Weights of a small transformer language model.
Size: vocabulary 8192, 8.05M parameters.
Architecture: LayerNorm before each block, learned positions, biases, tied embeddings.
Training: a variant of Muon for these matrices, 614M tokens, 4898 steps.
Each number is 200 + 30 x the weight over its row's rms, rounded and kept within 0 to 999. Layers, rows and columns count from 0. The size before them is the row's rms in percent of the matrix's.

# up: layer 3 MLP up, 768x192, rms 0.0939, rows 304-339, columns 96-191
# down: layer 3 MLP down (transposed), 768x192, rms 0.085, rows 304-339, columns 96-191
up304,091,242,214,213,203,203,185,249,236,195,163,223,205,223,242,147,213,176,210,216,223,173,203,242,189,151,213,197,240,233,153,209,153,226,290,221,235,240,237,197,172,163,194,220,169,218,203,215,166,180,244,196,245,240,233,198,189,241,170,205,208,184,197,228,176,180,194,251,168,217,206,186,210,200,178,239,148,196,229,198,292,167,210,163,189,209,248,168,171,205,204,201,176,207,156,195,245
down304,096,180,185,272,236,245,246,176,206,189,200,162,214,165,201,251,183,223,175,258,176,212,207,253,183,200,197,176,180,176,185,206,251,198,202,125,170,183,255,223,149,197,192,190,195,187,205,218,228,180,213,203,196,187,212,181,220,206,162,179,209,256,259,228,179,242,181,205,217,252,151,206,149,195,213,154,179,135,213,227,202,187,179,208,170,199,149,131,186,212,185,193,211,239,211,194,162
up305,092,202,152,215,255,221,143,205,165,187,195,173,169,173,189,216,242,186,240,216,147,236,174,223,189,194,148,209,242,214,177,169,186,194,236,125,174,188,157,209,166,193,197,244,184,242,168,163,159,153,140,230,193,223,193,191,184,198,193,193,248,196,181,224,238,250,136,147,173,155,180,192,227,192,156,188,218,215,194,190,218,196,225,221,234,193,171,228,182,247,201,212,210,175,192,244,256
down305,097,183,187,208,204,140,236,193,197,210,239,262,222,200,172,191,145,170,238,218,242,166,234,182,186,259,230,207,153,200,185,174,224,213,230,224,196,202,242,193,214,225,176,237,209,160,231,214,298,221,193,167,193,164,238,216,252,208,201,194,207,229,218,135,183,163,204,251,181,176,213,198,168,181,205,222,181,242,203,190,137,136,177,194,166,179,212,153,206,181,136,166,216,220,186,185,194
up306,099,206,178,164,174,224,219,215,217,218,180,263,195,219,244,226,233,205,216,141,160,160,185,231,247,244,169,222,217,186,237,232,176,206,195,204,255,165,197,196,158,123,183,238,216,216,171,195,246,184,180,242,198,211,190,221,231,194,220,246,221,238,185,216,178,201,206,273,204,181,199,186,214,216,202,175,255,238,163,204,175,236,198,185,155,273,173,173,202,202,199,178,238,195,235,245,180
down306,102,199,230,187,218,179,166,215,223,195,179,170,187,189,213,147,247,230,226,208,208,225,214,181,188,193,170,209,276,198,139,212,216,203,177,216,179,200,193,152,179,196,162,217,195,225,170,194,158,157,207,163,189,242,187,260,174,205,180,154,169,162,157,218,218,137,243,178,201,172,193,279,203,222,192,189,231,243,221,227,145,181,202,209,164,247,195,176,176,158,246,221,264,211,221,158,153
up307,108,177,209,220,183,165,229,180,200,206,185,191,245,169,167,199,177,176,163,185,177,175,228,227,174,190,163,197,207,169,243,208,213,238,184,205,223,235,168,233,210,215,249,236,189,220,229,280,229,159,202,183,200,214,219,188,228,179,223,184,239,231,225,199,188,182,188,223,171,229,143,224,123,173,250,160,203,204,210,186,208,214,261,167,206,215,187,243,149,184,211,199,204,178,224,181,191
down307,100,189,235,133,174,217,195,148,234,169,208,189,129,160,244,213,232,192,234,149,278,197,189,253,172,226,219,192,192,234,193,182,180,193,221,229,184,211,224,199,166,193,200,202,189,166,162,145,184,210,230,220,241,215,257,197,102,195,206,182,218,224,191,109,174,237,201,162,209,231,240,201,217,212,167,209,201,187,244,175,194,230,168,173,216,170,242,202,234,251,235,144,221,209,221,198,252
up308,115,209,179,179,244,274,216,166,170,199,203,185,217,173,196,262,187,217,194,190,194,199,188,208,206,225,209,186,190,149,210,214,175,164,197,179,204,149,196,222,232,238,143,174,219,223,156,186,213,129,167,196,235,178,219,289,188,219,175,144,158,252,207,157,221,227,237,231,198,181,205,173,175,220,202,204,202,256,223,254,188,205,260,221,182,188,193,243,197,183,209,197,234,184,194,149,176
down308,100,192,192,219,204,101,192,230,221,198,225,247,213,218,185,184,282,212,223,199,177,137,156,244,168,141,137,207,208,189,154,217,199,208,248,225,195,189,248,232,247,200,192,230,183,199,172,208,192,172,175,203,198,244,161,159,220,210,202,219,200,167,218,199,242,209,177,186,239,126,203,199,215,242,264,242,207,196,228,228,214,275,195,193,214,185,193,197,195,201,212,170,236,181,150,189,230
up309,098,207,165,159,202,247,217,185,250,165,282,191,217,178,207,215,242,151,220,152,185,220,204,213,160,223,125,226,218,199,199,221,214,219,235,247,174,229,252,170,177,228,138,188,185,233,228,206,226,162,181,182,187,192,232,228,210,175,208,231,178,208,166,205,177,211,216,222,190,220,205,179,167,226,255,223,191,188,221,209,201,198,190,178,272,222,204,200,206,212,252,189,133,214,190,154,182
down309,092,180,196,213,160,177,216,302,228,170,163,231,193,177,243,208,191,184,167,201,135,200,183,181,206,217,209,148,253,227,161,180,196,213,200,158,246,208,241,184,176,234,204,195,184,215,169,223,182,239,204,176,226,268,193,233,203,171,171,209,242,209,165,166,248,199,192,203,189,176,202,199,234,158,192,184,210,275,177,234,222,196,189,171,201,165,226,189,201,201,223,189,175,169,166,239,226
up310,097,180,162,189,167,211,249,166,237,186,180,174,241,228,153,211,221,224,196,213,206,211,154,247,193,223,229,207,236,232,236,190,178,195,208,238,198,178,174,177,161,203,222,191,209,258,196,171,188,213,174,218,166,151,206,177,270,242,158,236,191,179,146,217,225,212,223,223,237,175,169,157,206,215,242,178,185,201,222,156,216,220,157,190,186,227,230,237,208,179,226,205,147,250,248,230,239
down310,111,210,221,225,191,192,231,232,178,219,246,204,224,253,209,159,197,221,207,232,195,194,208,226,165,170,188,170,163,200,202,220,194,155,209,172,152,180,190,228,227,160,201,187,183,186,167,257,189,188,235,168,208,244,187,190,177,196,229,185,182,173,199,255,203,173,229,230,211,230,224,240,214,151,181,217,223,223,251,188,202,201,169,256,248,222,214,187,150,199,180,246,231,193,157,227,177
up311,090,239,231,187,184,162,221,190,185,119,238,175,228,168,211,210,196,225,238,206,240,220,223,118,226,129,230,218,194,204,191,202,221,204,188,247,196,254,215,226,250,238,199,171,230,247,205,209,175,193,125,189,172,248,184,207,183,228,211,198,215,203,159,224,157,160,210,171,142,169,186,196,230,202,249,214,180,166,237,233,222,190,221,207,209,187,206,232,224,170,209,219,207,145,222,194,223
down311,101,164,133,199,219,209,195,231,164,248,186,215,182,231,105,237,213,200,186,198,136,185,218,226,180,184,203,194,161,193,194,211,226,195,235,117,181,199,232,179,145,199,231,236,153,197,161,171,274,191,228,185,192,143,174,190,190,180,242,181,159,186,220,201,223,222,221,192,229,233,215,179,193,268,146,243,258,260,205,276,200,219,205,188,193,177,192,179,173,205,211,217,206,253,203,211,166
up312,107,214,239,199,217,249,208,181,227,204,246,186,207,248,173,153,193,196,224,191,220,242,241,222,203,230,187,176,221,214,218,180,232,197,212,221,204,227,197,182,170,183,188,191,209,240,162,209,223,248,203,163,131,218,194,233,176,163,193,165,115,221,254,197,191,256,189,236,232,139,216,219,252,212,182,221,246,230,251,229,197,183,247,179,219,143,160,183,196,196,211,201,220,231,193,168,174
down312,098,194,210,214,208,205,214,203,246,219,212,179,243,165,185,217,198,241,154,248,196,236,182,231,255,197,145,170,192,186,204,194,218,179,198,192,165,182,266,197,217,226,188,189,198,217,173,190,168,227,189,200,222,214,216,189,188,222,265,253,155,143,229,211,188,167,172,161,213,187,191,154,176,215,185,139,222,175,212,138,235,228,187,230,188,228,180,191,242,220,197,216,238,218,212,240,208
up313,100,188,222,247,222,240,239,162,250,220,192,186,194,210,212,232,201,221,185,206,232,195,267,213,231,259,181,207,221,194,178,190,195,205,188,178,182,177,181,273,197,210,178,141,233,164,201,190,160,213,199,139,176,169,124,189,212,215,209,178,150,157,219,162,203,198,189,186,169,170,220,180,163,182,203,232,167,150,236,189,197,201,264,260,177,180,194,184,211,209,253,238,215,138,192,205,238
down313,093,224,250,160,179,225,125,188,209,200,205,198,233,122,176,176,176,182,204,230,197,110,196,192,202,193,209,220,170,198,181,198,173,233,240,138,197,198,152,220,174,191,185,264,225,209,171,215,216,216,225,213,208,220,216,170,182,240,139,213,171,147,150,202,163,216,182,229,201,218,172,182,248,210,219,166,189,251,229,209,222,190,154,171,203,169,157,251,200,175,229,172,124,238,198,233,232
up314,071,211,206,158,245,178,195,194,212,177,178,199,192,228,197,210,195,208,217,189,260,240,190,197,240,215,227,244,230,251,149,211,134,241,217,234,191,239,181,181,180,234,222,189,210,179,201,231,230,211,164,226,226,229,227,186,174,195,196,184,194,230,207,229,225,228,179,206,190,251,213,184,162,204,203,232,225,196,220,148,216,217,234,211,212,188,190,213,209,214,214,198,187,221,200,227,199
down314,076,218,232,216,161,256,212,215,180,186,247,170,206,185,183,166,222,213,184,256,161,151,185,177,203,227,209,190,182,225,265,200,203,186,168,164,250,209,232,211,190,216,200,231,165,209,172,220,169,185,227,237,216,190,203,190,207,193,222,179,239,145,232,192,219,179,196,215,164,219,155,233,235,208,189,184,195,198,235,209,191,234,242,174,192,157,182,206,201,169,207,163,260,188,194,164,209
up315,093,230,187,146,208,217,230,188,246,200,194,188,157,114,201,141,171,182,192,156,205,161,197,156,191,198,213,261,220,243,196,237,191,200,227,194,227,189,199,199,166,181,187,232,207,209,159,216,158,193,267,234,152,139,236,217,168,186,183,179,183,191,199,216,186,183,217,257,192,238,181,206,214,174,188,238,192,179,236,188,191,206,141,167,169,206,223,189,167,207,163,228,220,158,240,215,239
down315,094,166,202,233,231,152,207,201,177,188,211,154,218,177,227,231,237,199,138,198,187,211,191,215,233,188,225,172,214,139,211,188,205,175,211,239,245,204,257,203,183,174,181,212,184,182,202,243,212,164,172,205,194,158,270,146,224,211,158,205,216,161,206,192,188,170,198,168,185,181,129,210,166,246,186,165,197,196,249,211,202,219,236,242,213,174,225,217,154,204,213,222,200,231,171,202,180
up316,106,175,223,251,149,241,215,181,175,222,200,155,187,214,220,219,222,238,233,198,248,174,194,205,190,183,197,211,242,213,195,151,183,238,206,225,215,156,201,200,194,232,199,182,184,234,183,230,183,188,152,213,167,176,229,212,237,223,197,157,231,161,207,188,216,176,222,171,240,190,167,174,158,222,186,214,198,251,232,192,244,150,258,199,208,251,212,195,202,226,191,239,167,129,228,231,165
down316,115,221,105,210,224,143,239,201,175,213,222,209,181,234,189,229,158,222,189,192,259,182,246,198,183,196,189,202,170,207,215,154,222,243,224,260,225,244,216,261,275,148,194,205,175,243,167,266,177,151,180,169,166,137,230,232,255,200,217,185,213,215,206,218,142,157,145,171,233,174,165,154,193,228,211,193,194,193,176,185,215,224,192,251,204,178,201,171,215,192,219,217,217,206,211,232,224
up317,096,238,193,213,269,210,203,224,129,174,171,219,205,179,220,248,172,182,227,216,220,191,226,221,204,179,224,194,169,197,222,183,216,198,191,167,226,188,234,191,246,189,149,203,159,206,169,215,202,181,192,194,177,205,169,200,231,240,259,205,171,217,186,248,167,221,221,196,241,159,224,199,238,189,223,209,259,182,207,182,161,193,196,198,251,215,248,188,138,199,209,164,193,202,170,213,226
down317,101,207,248,170,221,240,177,172,226,175,172,220,149,212,100,143,182,228,227,220,211,162,223,152,170,241,196,190,220,191,242,193,155,193,186,232,154,165,162,154,236,197,263,218,225,241,235,238,206,236,191,235,162,217,210,204,203,100,204,233,182,218,230,187,186,222,245,247,231,201,180,243,205,210,281,204,261,184,182,212,198,216,216,272,196,209,179,184,178,198,222,240,205,167,187,217,249
up318,101,190,234,256,210,138,205,176,213,247,146,223,167,234,211,216,171,230,219,181,234,217,231,206,227,176,179,228,207,186,155,207,176,187,238,225,174,158,221,223,167,219,239,193,220,212,209,220,188,200,171,176,184,161,172,197,187,205,248,184,240,168,182,253,134,221,179,283,240,262,225,187,215,243,207,171,205,183,208,171,164,231,183,224,137,186,173,161,199,239,193,214,187,180,242,207,230
down318,103,182,175,185,135,209,195,178,217,195,182,156,229,177,186,169,183,230,221,167,201,217,255,213,199,176,199,201,250,135,204,199,173,240,188,167,196,224,178,220,240,211,218,222,225,157,213,192,155,172,216,203,220,230,237,201,163,229,173,256,207,201,211,214,253,202,263,195,218,214,204,153,211,214,171,200,163,249,238,194,190,191,154,216,218,152,202,218,229,202,196,184,207,210,241,217,167
up319,098,212,187,142,175,163,150,187,248,186,207,146,265,226,204,208,198,190,179,130,162,167,214,180,240,132,163,229,181,171,173,205,179,248,195,214,200,288,231,219,247,169,189,171,167,192,179,174,169,192,195,191,204,191,192,178,139,234,191,201,234,258,199,197,245,197,247,237,218,152,209,222,195,180,209,202,199,255,202,148,139,205,196,181,170,157,234,245,223,250,156,233,179,203,224,212,192
down319,089,236,237,231,237,197,178,198,192,180,154,216,187,164,185,207,173,207,233,182,238,201,181,157,168,199,276,222,232,215,204,242,239,214,254,231,152,136,237,179,196,218,200,154,275,194,198,199,221,207,188,195,186,198,175,214,224,222,189,200,235,172,216,157,215,219,229,207,208,227,174,173,194,243,127,196,180,157,206,151,287,198,196,231,218,206,219,177,208,224,202,185,148,191,204,192,203
up320,095,211,161,166,227,193,180,168,199,220,262,185,193,152,245,165,170,225,196,181,251,156,186,158,178,172,205,192,195,206,220,247,257,196,207,206,171,221,192,180,227,153,194,177,198,206,201,189,214,183,188,201,196,236,189,195,194,181,272,161,213,229,154,260,185,161,223,179,205,161,164,199,153,236,151,233,185,248,245,164,219,142,231,183,302,164,146,192,162,166,200,195,178,206,169,199,164
down320,099,198,211,219,203,155,185,212,161,192,186,229,189,189,203,171,174,201,208,158,214,138,241,185,192,184,196,195,191,184,264,228,196,224,174,249,259,189,165,153,211,168,188,215,189,212,242,250,157,207,210,153,210,230,204,201,175,189,138,208,206,147,216,221,203,206,231,225,201,216,196,213,195,198,196,178,208,174,180,186,156,214,143,247,172,200,232,169,240,174,186,257,239,230,158,231,153
up321,095,174,233,193,173,219,231,177,217,202,196,174,168,158,193,171,213,204,252,156,213,169,164,225,157,154,165,128,235,174,173,142,173,239,198,248,234,231,219,172,172,198,181,231,208,198,160,205,177,240,223,181,199,201,161,219,227,228,202,162,159,207,233,186,188,224,234,214,203,230,178,187,244,221,191,219,208,162,187,164,170,230,218,225,253,201,223,230,199,192,220,136,197,242,203,143,185
down321,115,233,143,215,198,160,192,196,182,226,213,163,240,234,214,253,153,182,176,178,206,222,171,199,182,219,237,219,189,210,195,227,256,138,216,160,151,153,204,198,217,189,199,188,177,184,210,210,193,125,212,219,240,179,183,203,200,168,178,246,212,230,186,213,120,206,200,171,185,168,246,196,128,181,180,205,200,244,191,243,176,173,258,125,135,248,159,198,221,234,188,208,163,189,229,204,179
up322,101,211,172,187,157,169,214,186,179,140,199,183,128,203,195,190,246,215,185,165,239,171,191,200,217,221,176,207,196,186,181,171,194,230,215,271,204,176,221,224,150,225,185,215,192,213,225,179,127,156,201,166,159,148,225,186,235,209,177,204,279,227,234,211,138,213,177,174,164,162,234,146,179,186,160,201,197,213,187,165,216,206,190,166,199,227,200,216,263,228,225,188,159,157,255,230,191
down322,097,176,176,218,187,168,193,178,200,267,188,153,228,173,215,211,204,164,151,198,184,217,214,191,231,229,205,179,176,179,214,200,185,195,137,180,136,227,185,158,194,175,220,179,171,176,176,241,118,183,179,178,237,186,191,254,215,241,155,202,244,187,278,237,237,194,174,246,225,225,235,172,186,126,239,285,216,187,239,185,194,156,243,168,213,217,218,197,136,218,183,177,183,193,159,190,169
up323,118,208,166,216,209,182,232,188,192,206,193,154,210,188,226,146,215,203,171,207,204,238,203,153,152,184,187,201,196,161,148,214,214,241,188,257,172,152,226,155,214,183,199,225,231,176,185,201,201,191,175,167,178,213,217,241,224,180,170,235,169,195,239,226,214,265,184,231,206,151,188,156,228,193,204,228,234,188,187,176,199,237,177,243,232,159,164,211,233,233,216,205,139,227,222,220,166
down323,119,249,228,217,187,231,172,202,182,205,161,163,162,204,209,224,158,200,177,259,172,203,217,194,222,210,166,246,243,129,196,201,178,198,180,193,198,169,170,210,228,263,166,199,236,200,238,190,178,176,210,220,210,190,166,200,212,228,153,187,201,200,186,213,229,221,205,175,158,229,172,211,206,185,183,259,225,204,169,198,217,246,200,234,258,168,161,231,187,227,177,259,150,215,183,241,235
up324,113,200,133,177,172,223,212,238,208,220,203,188,253,134,222,230,208,139,236,187,231,208,165,227,197,160,144,231,201,194,167,225,191,196,179,168,166,218,188,187,157,184,184,171,199,150,203,176,170,215,175,201,176,202,222,186,201,228,189,198,186,210,181,236,188,198,239,209,169,200,195,178,201,222,233,209,189,227,162,248,206,234,171,215,153,184,250,225,170,159,165,176,245,191,221,303,162
down324,113,236,172,216,169,157,213,188,173,248,209,193,217,195,205,232,178,208,197,177,180,185,167,165,218,155,239,185,216,197,249,231,285,199,176,188,186,158,212,240,242,180,213,252,118,213,204,239,207,221,177,232,214,157,139,214,196,195,213,205,180,223,215,202,201,254,233,207,235,180,219,158,131,142,197,145,214,224,239,203,201,170,260,232,165,211,175,188,210,228,182,210,234,167,233,203,179
up325,096,201,213,173,161,201,187,203,199,236,191,273,212,211,188,182,176,232,163,148,215,211,187,222,125,175,210,230,189,201,153,206,137,220,203,194,222,217,221,200,215,202,143,190,192,230,226,249,199,166,217,205,160,139,175,218,236,208,171,159,208,211,177,181,245,185,189,181,238,253,182,208,173,193,227,218,224,176,255,191,215,177,213,222,191,207,220,193,147,213,188,187,211,194,181,243,144
down325,089,150,166,164,232,185,212,209,228,174,261,185,175,209,178,154,126,207,167,189,209,244,163,199,243,189,164,245,155,195,188,216,182,190,260,159,204,228,140,170,173,255,207,212,177,218,179,199,199,218,235,274,187,215,173,244,155,182,122,204,185,286,200,187,193,245,216,158,208,182,212,200,193,205,213,223,236,214,186,179,208,201,175,161,200,185,215,191,282,144,225,176,199,241,212,187,197
up326,118,226,217,174,225,214,283,187,212,186,164,199,167,185,171,161,201,186,161,204,248,197,203,147,222,153,217,214,192,197,246,214,189,170,148,251,201,221,198,163,199,137,198,208,223,196,235,206,224,183,229,213,176,144,231,181,202,219,155,218,163,271,155,207,197,183,182,217,179,161,180,201,218,186,187,192,246,186,209,223,199,217,200,188,149,247,107,246,182,256,200,254,197,204,228,191,203
down326,103,202,235,172,188,204,187,178,176,215,206,232,172,196,204,200,195,195,216,224,245,198,168,166,230,202,178,224,233,208,228,285,174,210,223,154,204,207,186,189,174,163,188,254,179,134,200,153,165,176,177,190,162,198,238,145,228,203,183,225,188,179,179,261,217,224,229,173,221,154,127,184,189,181,216,157,184,211,229,150,181,276,217,164,223,204,170,171,221,162,178,239,189,253,256,164,182
up327,109,214,169,215,244,181,170,186,199,144,220,215,174,151,231,183,209,160,162,189,211,221,214,168,204,190,168,213,170,233,220,216,165,231,196,199,218,201,202,236,208,164,231,236,233,227,179,233,201,181,191,187,166,207,200,233,172,146,212,192,186,153,218,221,209,252,210,154,211,197,172,195,181,207,189,222,220,225,187,201,182,143,208,191,188,202,191,242,147,173,187,195,298,212,223,210,120
down327,091,179,242,236,218,242,202,233,221,189,237,125,179,206,217,170,196,247,220,166,204,163,169,198,266,204,178,232,233,204,193,196,147,224,265,189,231,188,222,195,234,190,211,245,202,195,202,253,233,197,187,189,244,175,251,201,200,185,233,211,190,254,173,164,212,186,198,194,188,182,164,223,148,197,196,176,224,190,237,189,191,188,182,179,210,185,167,250,209,214,174,228,211,194,212,205,164
up328,102,136,227,182,219,199,221,200,204,186,264,190,185,168,218,172,190,219,192,155,202,235,235,223,209,116,188,154,215,217,273,208,200,232,158,217,184,235,176,212,174,200,224,165,185,222,192,195,207,176,190,195,192,214,191,190,209,180,176,200,144,210,242,129,188,203,175,244,198,205,246,209,208,165,290,264,150,201,232,211,156,181,177,187,188,220,190,186,172,221,201,189,185,177,204,175,189
down328,104,196,186,222,213,130,254,208,171,195,150,225,249,211,257,205,211,156,214,226,224,172,190,175,196,239,178,149,205,169,179,195,276,216,200,235,196,195,211,214,209,233,191,145,216,211,163,192,186,230,206,152,193,212,212,210,245,210,238,190,209,216,158,193,230,199,198,194,227,147,237,226,221,211,196,194,194,148,173,152,220,227,221,183,212,194,190,267,241,169,245,228,186,180,138,145,200
up329,100,184,234,158,121,217,214,187,144,200,193,143,200,255,203,198,193,179,156,174,230,194,195,203,169,171,205,213,176,221,245,208,193,215,204,204,177,230,209,188,220,202,140,236,232,229,228,200,137,225,147,170,175,163,204,192,161,264,187,175,216,245,202,185,210,211,186,197,181,193,179,166,235,155,197,170,177,247,195,199,206,231,151,190,182,222,220,251,211,182,207,190,194,196,167,230,229
down329,108,224,211,240,249,236,254,200,186,269,179,206,185,171,210,182,187,162,241,234,185,210,217,177,246,233,165,206,181,174,206,242,251,220,232,209,214,186,150,181,170,152,268,198,162,264,172,216,247,177,233,273,206,181,212,210,152,209,227,216,208,183,170,243,244,230,182,237,205,159,239,213,212,244,165,251,213,146,166,228,237,231,217,173,175,141,198,194,209,213,205,216,147,180,226,189,211
up330,109,183,212,264,182,175,135,176,210,195,174,186,209,147,178,238,177,238,181,217,207,188,177,222,187,182,205,256,237,202,245,174,211,177,216,177,204,209,180,201,197,166,244,168,221,171,209,140,222,253,196,201,223,196,206,174,194,213,203,192,225,152,173,213,185,172,176,216,236,164,204,173,135,197,205,168,254,166,196,176,164,195,180,204,165,220,235,222,231,212,180,193,193,198,164,183,152
down330,095,221,168,153,205,218,280,213,195,184,183,202,217,194,189,207,175,189,249,222,192,218,201,203,224,178,234,137,147,215,167,162,149,223,193,221,222,209,168,237,203,241,236,195,183,222,166,154,227,187,203,213,215,222,192,211,192,182,223,211,189,192,273,179,210,133,215,250,183,194,194,213,181,253,182,229,199,201,232,217,215,131,223,155,223,151,163,167,151,240,153,242,225,205,154,227,210
up331,110,212,238,202,219,182,227,254,220,224,182,214,177,207,130,192,203,219,213,191,168,221,234,211,195,130,185,218,208,180,228,188,181,166,204,185,248,168,210,154,203,198,236,201,223,181,223,180,166,221,179,187,227,212,221,149,201,229,233,189,231,217,224,212,203,194,207,185,197,207,172,222,232,197,152,215,197,186,212,252,231,179,249,214,211,229,142,170,140,207,182,185,203,251,194,220,173
down331,096,204,202,220,205,257,222,233,205,199,216,179,212,155,193,169,193,252,187,247,193,200,197,186,200,238,128,238,264,200,169,245,161,216,229,186,166,151,166,174,263,213,220,193,188,231,180,198,203,232,207,180,212,267,230,243,237,180,211,211,189,200,202,186,207,222,211,203,169,159,159,147,182,212,240,163,217,180,216,286,272,230,229,209,181,196,202,138,239,224,193,128,198,254,229,172,132
up332,108,226,205,182,221,189,257,195,196,177,169,193,234,247,160,213,227,194,199,191,251,192,242,219,187,176,203,146,188,221,126,204,180,170,212,190,167,172,251,239,199,216,150,183,206,207,149,176,241,159,225,107,201,170,214,233,198,147,180,152,183,235,179,180,193,187,168,236,203,155,215,257,205,212,208,182,196,213,192,265,235,195,173,253,225,254,180,161,248,206,209,187,190,186,195,250,184
down332,103,190,224,226,272,187,166,191,156,187,234,211,205,229,199,213,205,162,170,190,211,129,149,201,155,208,201,170,242,207,209,209,198,179,201,184,192,183,207,238,185,196,201,165,168,186,218,237,183,205,156,119,157,221,177,205,184,182,219,244,228,141,260,238,203,213,163,161,236,182,196,233,199,148,143,226,165,186,171,227,221,213,133,227,168,185,202,119,211,189,232,222,218,227,205,198,140
up333,102,198,190,261,175,191,229,160,174,213,189,167,209,190,280,209,254,153,237,174,190,192,139,207,184,169,168,170,191,205,222,178,201,231,158,180,166,235,154,203,228,210,216,247,219,180,167,189,164,174,207,217,192,228,227,203,216,179,219,225,250,252,218,180,210,256,172,220,196,189,193,186,239,237,209,212,153,212,208,186,171,213,222,171,239,158,246,215,171,192,249,193,226,222,163,282,132
down333,098,221,226,192,264,203,195,219,185,181,211,205,213,187,175,145,218,231,225,186,174,214,166,189,194,143,226,196,174,218,222,204,238,149,227,201,184,167,176,195,172,244,210,237,220,203,237,227,213,175,215,198,239,136,197,213,176,203,197,215,231,288,200,183,214,238,153,225,219,206,146,148,238,220,228,177,220,189,210,219,184,227,218,190,200,202,208,217,201,182,172,131,163,193,182,167,171
up334,096,240,212,257,232,227,232,184,245,235,179,140,199,215,200,220,223,179,209,183,231,160,220,174,185,165,183,266,258,203,199,192,191,153,247,222,247,171,228,211,195,222,173,155,199,193,233,235,190,170,182,142,166,241,259,187,175,222,237,180,214,162,155,200,198,182,158,246,205,203,209,211,240,196,224,214,175,162,243,167,207,208,217,199,203,237,187,206,182,189,173,271,211,207,194,197,172
down334,089,128,174,165,199,230,159,216,195,129,164,152,216,189,97,210,150,230,193,237,195,236,229,258,249,196,231,219,168,212,184,198,183,191,223,228,210,163,175,186,191,182,170,214,237,182,153,206,248,184,191,237,193,187,149,188,268,199,175,203,221,228,174,164,248,226,180,236,191,180,189,235,152,182,246,230,184,205,187,166,192,205,212,218,165,191,195,166,232,171,205,169,157,200,230,201,210
up335,104,216,223,158,235,216,222,173,152,186,236,194,204,272,186,197,207,233,200,175,233,204,180,183,160,209,231,162,181,188,136,206,212,215,178,222,236,219,220,183,230,206,179,157,221,211,215,172,194,233,189,209,201,197,218,269,186,213,202,180,165,161,213,231,190,171,167,177,171,225,225,210,210,194,174,154,287,184,188,220,216,185,197,234,220,207,219,154,199,241,171,150,248,159,234,183,221
down335,106,142,234,244,226,214,207,214,254,221,167,195,255,239,222,284,185,144,202,176,258,207,179,205,227,251,220,172,185,202,192,247,195,164,174,257,192,153,166,214,211,168,201,199,220,156,191,157,162,191,234,165,196,205,162,170,149,200,159,202,227,175,210,210,194,215,196,251,191,213,197,229,174,154,185,217,205,175,169,184,157,176,230,252,213,158,226,190,202,191,169,161,204,218,135,196,211
up336,104,206,160,225,236,233,208,199,199,144,248,196,215,174,168,228,215,277,152,185,195,205,201,250,154,166,241,230,237,199,190,166,261,204,174,230,275,241,238,252,237,203,200,191,219,156,170,214,202,186,199,179,191,206,170,166,171,189,198,214,167,225,210,201,143,207,191,198,128,167,205,220,164,171,168,209,227,242,229,197,201,236,213,212,200,160,280,215,232,163,171,201,191,198,268,210,214
down336,096,232,249,188,177,199,243,224,169,183,161,217,162,203,232,126,213,198,185,194,220,178,171,226,223,247,148,168,197,203,206,252,166,230,211,200,184,204,178,229,159,182,224,233,252,231,171,237,245,194,202,191,205,190,213,186,152,175,153,148,183,191,208,181,170,209,176,187,213,196,203,182,215,257,196,241,190,133,201,158,220,247,188,200,191,193,142,140,203,201,207,248,192,250,181,275,223
up337,090,234,220,240,212,206,175,207,191,232,200,238,205,202,238,178,191,201,223,179,194,230,186,184,196,183,208,153,252,204,200,213,209,188,237,207,214,185,183,194,137,207,140,192,210,197,194,204,244,212,182,184,209,203,154,191,168,266,197,246,199,213,153,213,176,185,197,106,198,195,223,253,182,213,212,217,181,223,181,134,171,201,182,200,221,205,205,226,218,194,170,194,229,191,204,133,151
down337,112,229,171,141,221,130,163,242,180,189,196,219,203,176,186,208,173,215,184,207,250,187,172,219,178,192,133,252,214,168,217,202,193,227,170,215,156,193,237,216,240,188,178,194,169,209,209,205,203,175,194,260,207,200,200,216,206,159,222,210,188,242,161,196,170,151,189,209,178,172,238,161,201,201,139,223,191,189,212,182,189,256,193,175,161,179,212,184,224,251,230,197,168,199,218,194,241
up338,103,221,198,159,211,225,201,211,205,208,172,187,154,197,178,174,168,184,208,219,163,226,183,248,156,257,162,236,196,235,209,188,218,211,206,183,181,235,173,175,187,203,246,264,182,241,206,177,190,197,215,181,199,178,209,189,237,145,192,213,176,228,201,202,235,194,201,237,233,248,204,178,199,208,152,235,172,153,172,237,276,207,219,142,219,171,136,191,175,262,202,199,231,229,190,138,192
down338,094,155,182,224,187,137,202,193,180,215,191,210,204,203,148,236,170,186,142,197,238,191,215,204,185,163,202,218,213,142,212,198,257,126,189,201,215,218,231,211,206,237,211,162,164,199,180,218,149,175,186,216,126,240,221,133,236,209,264,232,202,232,203,212,230,177,179,205,184,142,219,201,215,183,219,168,174,180,217,174,185,218,216,205,235,217,216,213,226,189,231,204,204,228,207,204,201
up339,108,252,212,201,198,174,190,233,215,268,159,238,193,216,229,178,214,175,169,192,166,204,181,242,246,147,188,231,232,218,223,284,165,235,185,155,176,233,205,220,160,198,285,171,154,219,171,194,196,189,162,183,192,218,195,185,209,197,160,169,249,154,237,238,181,156,172,197,192,213,180,211,177,219,149,205,158,180,175,182,185,197,273,196,244,194,217,208,158,154,131,235,183,198,232,195,171
down339,094,261,187,193,177,260,179,235,167,204,173,195,203,221,221,202,211,207,156,200,194,193,185,201,187,174,200,214,199,221,240,223,132,240,246,202,173,233,182,162,218,229,236,233,161,218,194,180,241,173,167,169,182,251,221,208,173,147,171,183,170,187,238,133,227,209,208,187,199,213,232,218,196,194,154,287,166,224,182,201,168,199,184,177,215,177,217,226,177,163,178,206,241,235,181,171,219